Weights of a small transformer language model.
Architecture: RMSNorm before each block, rotary positions, no biases in attention or MLP, tied embeddings.
Each number is 500 + 50 x the weight over the matrix's rms, rounded and kept within 0 to 999. Layers, rows and columns count from 0. Numbers have three digits each.

# layer 2 MLP up, 1024x256, rms 0.124, rows 806-814, columns 0-255
503499549500531497497446516547450505468526515332497495497537471454548525472456513471508615588465520526458486493531496382567535442481490465474497457423522474548452550484493524500437479376424487521579473537492449552529461483392479427551557542531465435463566490500513547460584527519580529479569519501468472479569471523436363616546565478519508484587409473501502454461584421498469434489525487493441549446415481512476505525488470389573570468610549558503491578468534520525582514497521545534516570425465478549489550492553518563519471442476563497450478575450439534575459521577522529478480505593541524490575526586507535445529492559478485449442589523508541598522463513508493502430407580556418499547429505568578483567493457604519457499497527456473622560457520451457498549418478489
460449513509444595473495473519493512498552589410507468507565555537543618533507501520551399498475483562426387572452567459462555456499414499463481485510588495485503476556526558578531499491475498559381502380441586500615409473544425563506578511517488503501514498552500460463475400481565527426478476499478600536440569397484453486409539618464497532525489513506514414420561495449501478438543446458449480481573605560483524435448402493567606501467477500522477554604543501530485510586554530421473393515520537584511561528502506577541546556650495561465553528522573487458517584546470538480555460532581505525582517487569518481412515515564489544448532501567454476481547387491539484564653451532436531492540524477481513494610472438486519533419471568505516475570487442501562549452472421
449494487569423468526543508495519522427513578446518538437497498465492537530590583609428512446544505514492499469471534505476526501535447481454524514530512507519524520557544493465459558548472549516516521450558521485438524443464478505505539571470436546488495360432470458496543426468431493488451492404520537443551422521517513446454436499534537366505465474563571489549548424469488473429502532544475469574497504529536569393519490471523559472525576521592455522508467545458536493492505434504473580517539517533526507473536443524498539453429504470518525449507613512515492527449462474505484609516487528533524523396540507503509562486551477533564498519491466453586551524482466446484506610510472589518521477472547562447537511474444548500519487461453671442487522549488496535476584540
642484580525496493537462459508520455522469443588505440480439470524518459554466542526560412513499563553513499490480465486486370528503598404569507503555496549460453497476470508443534469532463535484462617467546558515465555485474479437382543530500562470458527490483417526513486486508483461475520438468540422431462496431485491513471460536508473441533428534473426451432545536530461483553474508476538650428489560552560524644462544503484484466509555443574492543492495571477583512496472406557501569491557515465436405396564505492557476589470500515473463546647482472437530520501518492485487505531507474468399510534596515554584489438541563501508424524616499458605587362511501452468567477521594531460479491506596571483446526520546507507520525544548476477501551522526544463586436503
505473490414509507608538486419552476533505541561436464505490403521511492519505445523494463570423493489559441528528519521496536579527440493465568454550574514469481451565526483501526405401440507463614519556523456495444498511486539465484560473538493542570534513401515455495488536547554508571505523483479527524506577472473390535582480424497472515500509522414540457526481344488479541507438578530542528514541477476482462454502440465386475592568569531507503496536458556546472523545491506519457531419591492500491512524490423450573537491557412552469501405593437443478501524503414413556536498575597512570587435554510563417412463417555431447602557500550543542478478485505491586487410538565545549539531479462521543489503596534421456606469489505432495481474530561521458533542516507
517460450515553496460502605428420462460542523522520480552476441398562583435422443402404480431448507549495584458564539464438559546478453541424572529501455453510607564497508497510420470428451494531633493507466540437497471495510490487519525572516490509515531443566490623496478489483421495507488441520374539375517599567492525526500459540470567616622433452597558495507500472536570499544411506543553438436490412467558536636435475470520569533574524525541641503569603483491508571459483526574539526505466529571524568489541473533451463496540464586562369500524551514539469480444543494492535509561511565487602473605599553526426490465508476482543525510433460473574522434490566550524545526477466405534454461488549486471408571512414473463547484506487504521605453491537456559478449517
451476521497415524526618438441541488488534413525552527501520487510498512473471560519523394494528500555456585506548397461522502475521523550421498514485507478456461517523435493536513485472432502484456547490417527461447452482431513532572517538527507504547447407506511506502559568579615346475569463499545455472423572527495499456430560552564539495517491511476499450493459437499471410477542456567403393507443467539465452469531398493538567513467471416588587488492468561538548500473456388502467464484498505444448570545507415485553530523416485485498473559481417542538396523542526488373388527500601575473459521622440477474564537498355468495529454511505479477370406477532432558490509496433484503497556486550513503478450473497470568444563480509509618495491554463472462433587550574
466473468452551447600531421505429464445519558488481497546481487520548536429467469454491511580546482474493517424471533496555466521525546558527498468586475457517527525495600464471465569501500586525522531592463518508549553571540522564403492449450550449537539485469503511493533588475546492479539483530473521576413468453549500491600510472516467455429506494544535452557488398492489516512485531568508520537522472452433519509438455547526526418522422526545604488542560531488361571483513443530496471453519467571500454499452467549526368589510494494456484575477517437480512508553456472524496556473485501498473440514412493517474434547616377446527487506426595462507542469471487543495512494519458534471578508509483462486503512466408537527437544492552461458593454362519481474476522456
474446522467492392575485451463497569363508538435471557391488474478566465501550398495565464507619394516513541450532506551485525539446514460447551513505463534523420486451582554596476403592492447451547504421522600552567519588504452455461545524534492477429555530422563501464564429462499454480652545589479512479571510547385442447526462503628416463538475460559409511485558521548565540553500458578503493492449490515465477438472493510510445406429415500496487551511479582460583540439425523503533461499525441438529582504509475478477451524573415510419416591438543470532549486580478463514484450376487464531390538556506501447500487455482506446472447583562529609508497454596449539483501541459470567523584531531562556490464450527560459472449502478487556475596535520455506494430438490
# layer 2 MLP down (transposed), 1024x256, rms 0.113, rows 806-814, columns 0-255
480471519483450501578529528521586520492499476508523524483534491510562501471493498512517453510525551499440571576465445529419529508523436567497476597507457450464525575608484481513449483454443442505525559516511612430461413471484588570478488546492540506493519556414448638510451488465526479499469483475499573497522491439590591414498403594492606475513517383449566458492473493493460455526447491469592470388507478463495421519478446534450438531556463551526532508577459499497387589578447522526455505526510583488585499479510473605419462581513620544518542469467539577521514442516498612591494476521539570499456468468495518567444480562544531569583488541512529465542527496565580484512599498559451415569588405445438523578497455474546531450474439554587435534555494499498552441493533551
443530455599561456505499528468461568439457612502577535439524465409465466580528584524447485527404546597520483560501578481424459472497512386562503468519445495462376524571378560463541402465515511473527421531486464572527500497455424534540507519475436490431550565509459503516563499541382526516504465457516483543468484539433406453423600529443469507460378559466455472572521516574560521533539424431419492468585579580497579441409506568446513549464477598454523518575494452578587521484485476552551467558419382579492498421510606496506595536415461543533553519501424454476583558527575506497451587419488472465547522369471417521511511529544576508497520442438521439502523457549485466592475479506499504536518441492559461539457551605509483518559487535514470391464430517523465510541541515
454492545506453501492520510457556541466542496456490533516446528514548552439549502495518563551567427524556452449490482477481527549567506480417535547485476559569529573511485493493399618558516470602524455540506507518520519427451489454595498470409530551534434455363561497473501457487460426482432424584617534444497455486451563539413457502454536445512524468487474401475438479507509413469483461535485484556505556457506493456498499484548534538494525478492543443566446491517503518490466481473500512556517426475474478534552430533512578432437468531540537437488519491484394451441428501534514422452507515498330529572488535508523450476455544550528497583475510451475474579449519513497468546478456457471499527489567527560491480466460438616626484542465560534458546644539583546513541526
525500526506540586474467475536403570425529508552483522522458508465486607543481474393529506552456535545446565506373575547513389515485445445517540397533532587428529530553538521483508475555495579458498555529436482457507438535474554416422357538446487494480512426479518460488462499435524617469516515601458416529546494553556538506436528388532540519535446527506482544459438411497494462554543550600527516491536469524575534483489511553596453516549539477589471513489562455516449505463455490540485530387442539508499425499540516567566494578547510486476532530479594508443538532538598572538510526506459569493448535511438495493536592530412521505517507449474528493534418552527627478608483513499557472538513415482536556483461494533503615605483549494616492491575540407503551426500579585
566471446445460491496433467489527504506574532540551563557432529508521599569511391413449533398414472430456465535362554537425512532542474429484500512455525510540467471475411462539519570476414493550415504415448458499523513521488528509472495643524491510460612548549502500446534494456419544543488486588533477519534464470600479501437562483421537531446506528499481455582533467524511525444480503540361528604486604488495498463577453527525525494527503586419445516476479505558496481513581500471465501513482473456404568476581473604493529556486496527480386423511452488483465447524529488472511546540555585456499581458503531566524491586485495545528531492491552395488558538515418465521429411450506554567543575469565482449512464494469531401493509490490529590505525530471526582619542455
523500410479509484517559492515549564547552460584489495487456522496476446598446473493499462462537548540503571501448555558547540565496594507497468444589555536513472429547468561461502560511558495562488492421449459553534506475357498508578395531505531491473600440502492463535521570450498548552459566490418558530481412518499447442450499528458425444398550587535369540535485470498469561439502525489565532527535558506489508473511482486576373505485549539519552619564509540492418451432486473468518537544530492521554461524467504535555525521542518472481487521464530497469519505604484479486480473489335514449534563408517520441523554468410530542513575515584462462513560502444541455542474593537556489389501530528422476526558525512602444499482540300412505570515404546483417501503549422
419591540524512531402422510486550541448568599526554497534553462485602496520518514525464534459503402482430526495520536508560429531546557496547461495492483568495477457534507484552452543473593537415408530506435510472520454503523507536417551484399520592519485451447432443462533524405508496440459496463482507509507566411491519462549638494564530403536537533449488411638468466466498545590516439497493473499484520457479470485482562549574624544497522480554501606495423555490425489479490441466368528475453466532438421550454574499475471606390446552530487425566491430453485556563440494511459501489511470534495515562576551426443523455429513474472461550444499464416465542468511508430585617486471555507519550458516505462554490510571598474545463549533536446529516495447533445501451408
509459531434477543483447479548492546460442539460513424468473538494476573542433435467432454478429530515447545499479427470452531466440547553555450489528470546481484562444516455457496572493547524548493527517539570451500522538437482407448569492493468492468450502512510561493572473566515557562488554408414462630481492503540516411536454526501540379477619522443585448408496408503503531547494437568429503530420523527493603501482548546520476359490522496501574450419507527472417449541511516497437506440552573581534557491512535502487516448515456510520460523508534494554425515494518529546538498605568446421493469610491443464525532488577451529543474471502567551570436492514611502576530481541569454549547489407478443466449577543535577518545537516429482522491464511470495480574453456
550564493541523512494384411520532539561513497548435529509577379483630496515478570605584561510519458476557469450560493523493512484551475476539557506448512440470541504482585468554431546623480596456478476460509533435507575525543534515573391575546506517669551492510543512455458465510492491505414486487459511524573530535438517521545524466473486540483533514563498570582522428529570499397386520523546446486363509534562476542625553505563559435465580449467579480596492506496496524473539482529481466575484418547563480574562504528511506411509494479365457547572493520506505494430451539494387459473425540479463500476545503483459554480541582547555459652513500483543491430469509486558516525459460502552412514499527456536472481481461473542537461471446458494452476651504554493443496512
# layer 2 MLP gate, 1024x256, rms 0.125, rows 807-814, columns 0-255
501522416580489527488426527502494495594505547519492587404462477538566529459538427409511543494517447413572388414597521477512556444501475526438488488504553547640541499514352536442516433473534510489473422493556554539462456439486455499471392615590446532534525450537649560416495511515477544563461523542478543557505539450539499452478445525533470528449582539430438474531481499489503534483462399422489531453561540451517567489540587474524470497553481460497472533602572493477485595600486534551535660627476476363447513505471472459473594428528471486544418483499541549580357484490486451451386606443497523500378413496553484453512543558469484497499433522462489430500439639493521575447446437410622511489513542537485444564523497479457481508513458502504523482468502549474548495462468424
560525493453618570448446478451464566511421539448477465540532560551521478506373466547403513520495488500512560480459491533493523505516549530499504452571469492431554349507481434487558496432466543470487454471518526453596572497531530510436497497567525495525648577546480484491468498501492478499582472489437478414535534513563517532490525537543538546526510446562392551484581568531486480514533580504432477466452534433466482559569471497504517448493451528474550461524570456525449422476502509583545480466410580585439537480530481534501494598560528491528440439513484502493571525523488455478547468545571473406563455499489518569573479567448500516483495509518444552548539471610464528472469483510577535475477419480527593480506454478624407522377608545464493503492562465489440480456510506
473446530502479517506441462511570470500515550397556495438464507532437478427421487463521485582588463495507482525609525443501568497543433569499504564527481505549419540457399553523464485496547462487510467434548458433544579542535430539505575529537462540503463453494521522434500443388501509610431486534504563604551564529522521450557574501445533505445509463482505402459637478462493520402520465457398510434549460503544430423531479465517487396485422494427404421535533523512467480475517504539429531483515419487538557552504551470440501467579425545518442506498384536446471620547535480550451491529498456522484538496493464419422443412552482598511506453426414585463494602565584433438457603519454502529436506456433483477595484522553444511487465573480398502460450437473509533433512503
521493415391524466481559452519559548511385542531469562539452456539457443437379429490492499464520494523526478538484561480459510500557516513519479469457535494518484583393486508557405523553494440534473450551582492454558447457444543436494513507471577536542558504522521545477458555548532540449496478450427615474439523517512406464510553447385526395503521574538461499579536469528548512466493564563471501450608484513519513399537528593481526514495514420459394519474525568481492448529495432499595469547568468468457511526456532519503489532467562523555430493526587540536503482455585482481502500440534497456501466501553435546518506387526564486449535501545579438484501481559446470411390461537496493489519622503451500528508523499490485513490484500504440625511517488475434417549485527
503513473486560470464511534581505486532478456509532496429578525471590404502481437480643513594493526493470433461501492463502486564512542417602440493569486454467500504523507522536521488485347464558472476500572509610478517575502548363501528411505496478586481524521500476528462584558497550573492516534485583495490482559493506495600537471498433583527532576537509526563465439556623540447486482517535531518522529487458582529531423481456561507478521496461436533620509560491467429428569598501566585449442519474469474503455505484507546555422452458508569504587472466470519498482567477488441493483593516476487485535540551491539608433440498551465496514490492529378556487490458562424530498523471457366481475558525516561452453524470638419577545472492413466460592452481488426441475413
579509397484484553419453514429409507534538449519454557444498516474532538441413497463531523427523493449527472482464458569448539616511518532444572528510446487452435461427415468548492413583464475570551463637474515391573479572514492494509423485601442488484499561499436555519571513427514509515568478506476565429431401460501524426514452457473483512391491430446463518443538575523534412490497497435565562504465587439371478462528424543532463516508487505434460420490489423492459534541610399492460473538562569545474429530475570490459492494484463465510485476524548514505533443575494584510609534540427452513524477438559569515421416511516494525404545490579448424461516502411550474473485457522500536566481522423514502477514514541489519512494525488526515452481593517582560557554590550
550431479472500499471465431482442491415452505478554512508528594517441551488454414485518480446496512532535561564517550524586377488493487494471439473510427390420448512466517509437520488559565498509491491502508576428587456459442510406505502593529488482476449509497466492506534418506552463484569546528491423485442518463497601524529531437529514531554481443559510453350502516560440477546550473418478464635425512459419512591491512484445512412595475450494497435445532497497491387549444501407435473473505464458566504572447453514454479504513591533457590548477506490495514515495492514543437482516485476477505491443431520442569459467428488509616508470497567563509387464557440524466494500450477505502553504500500467505432516635509488526514472545487445451504520495503479579486483494
458534488533515384539554509491591519478585528414440543463410457488500473525490343449459471498528406474513462490526547438511574498525483517412463470521512468544559585504546491469475461495379436484585486460509490516487526465476440486489504551525506461532428515490633491462472484507548493518621511539396458468522519666428421441526467595503502534530484461494469490524447597486429548452539499524505453475459466479425449542552593506535519403407449457597497491532548528504496565531493470551548462519540513487498449544574491448480531483525500405554437581491630476530498503586515476544536517494541545468530484448522455471412561472452401552492590435409553493517492478479533329507502560383518570518507517504493526388463477442567577490464508527463473490644581540495499539446601511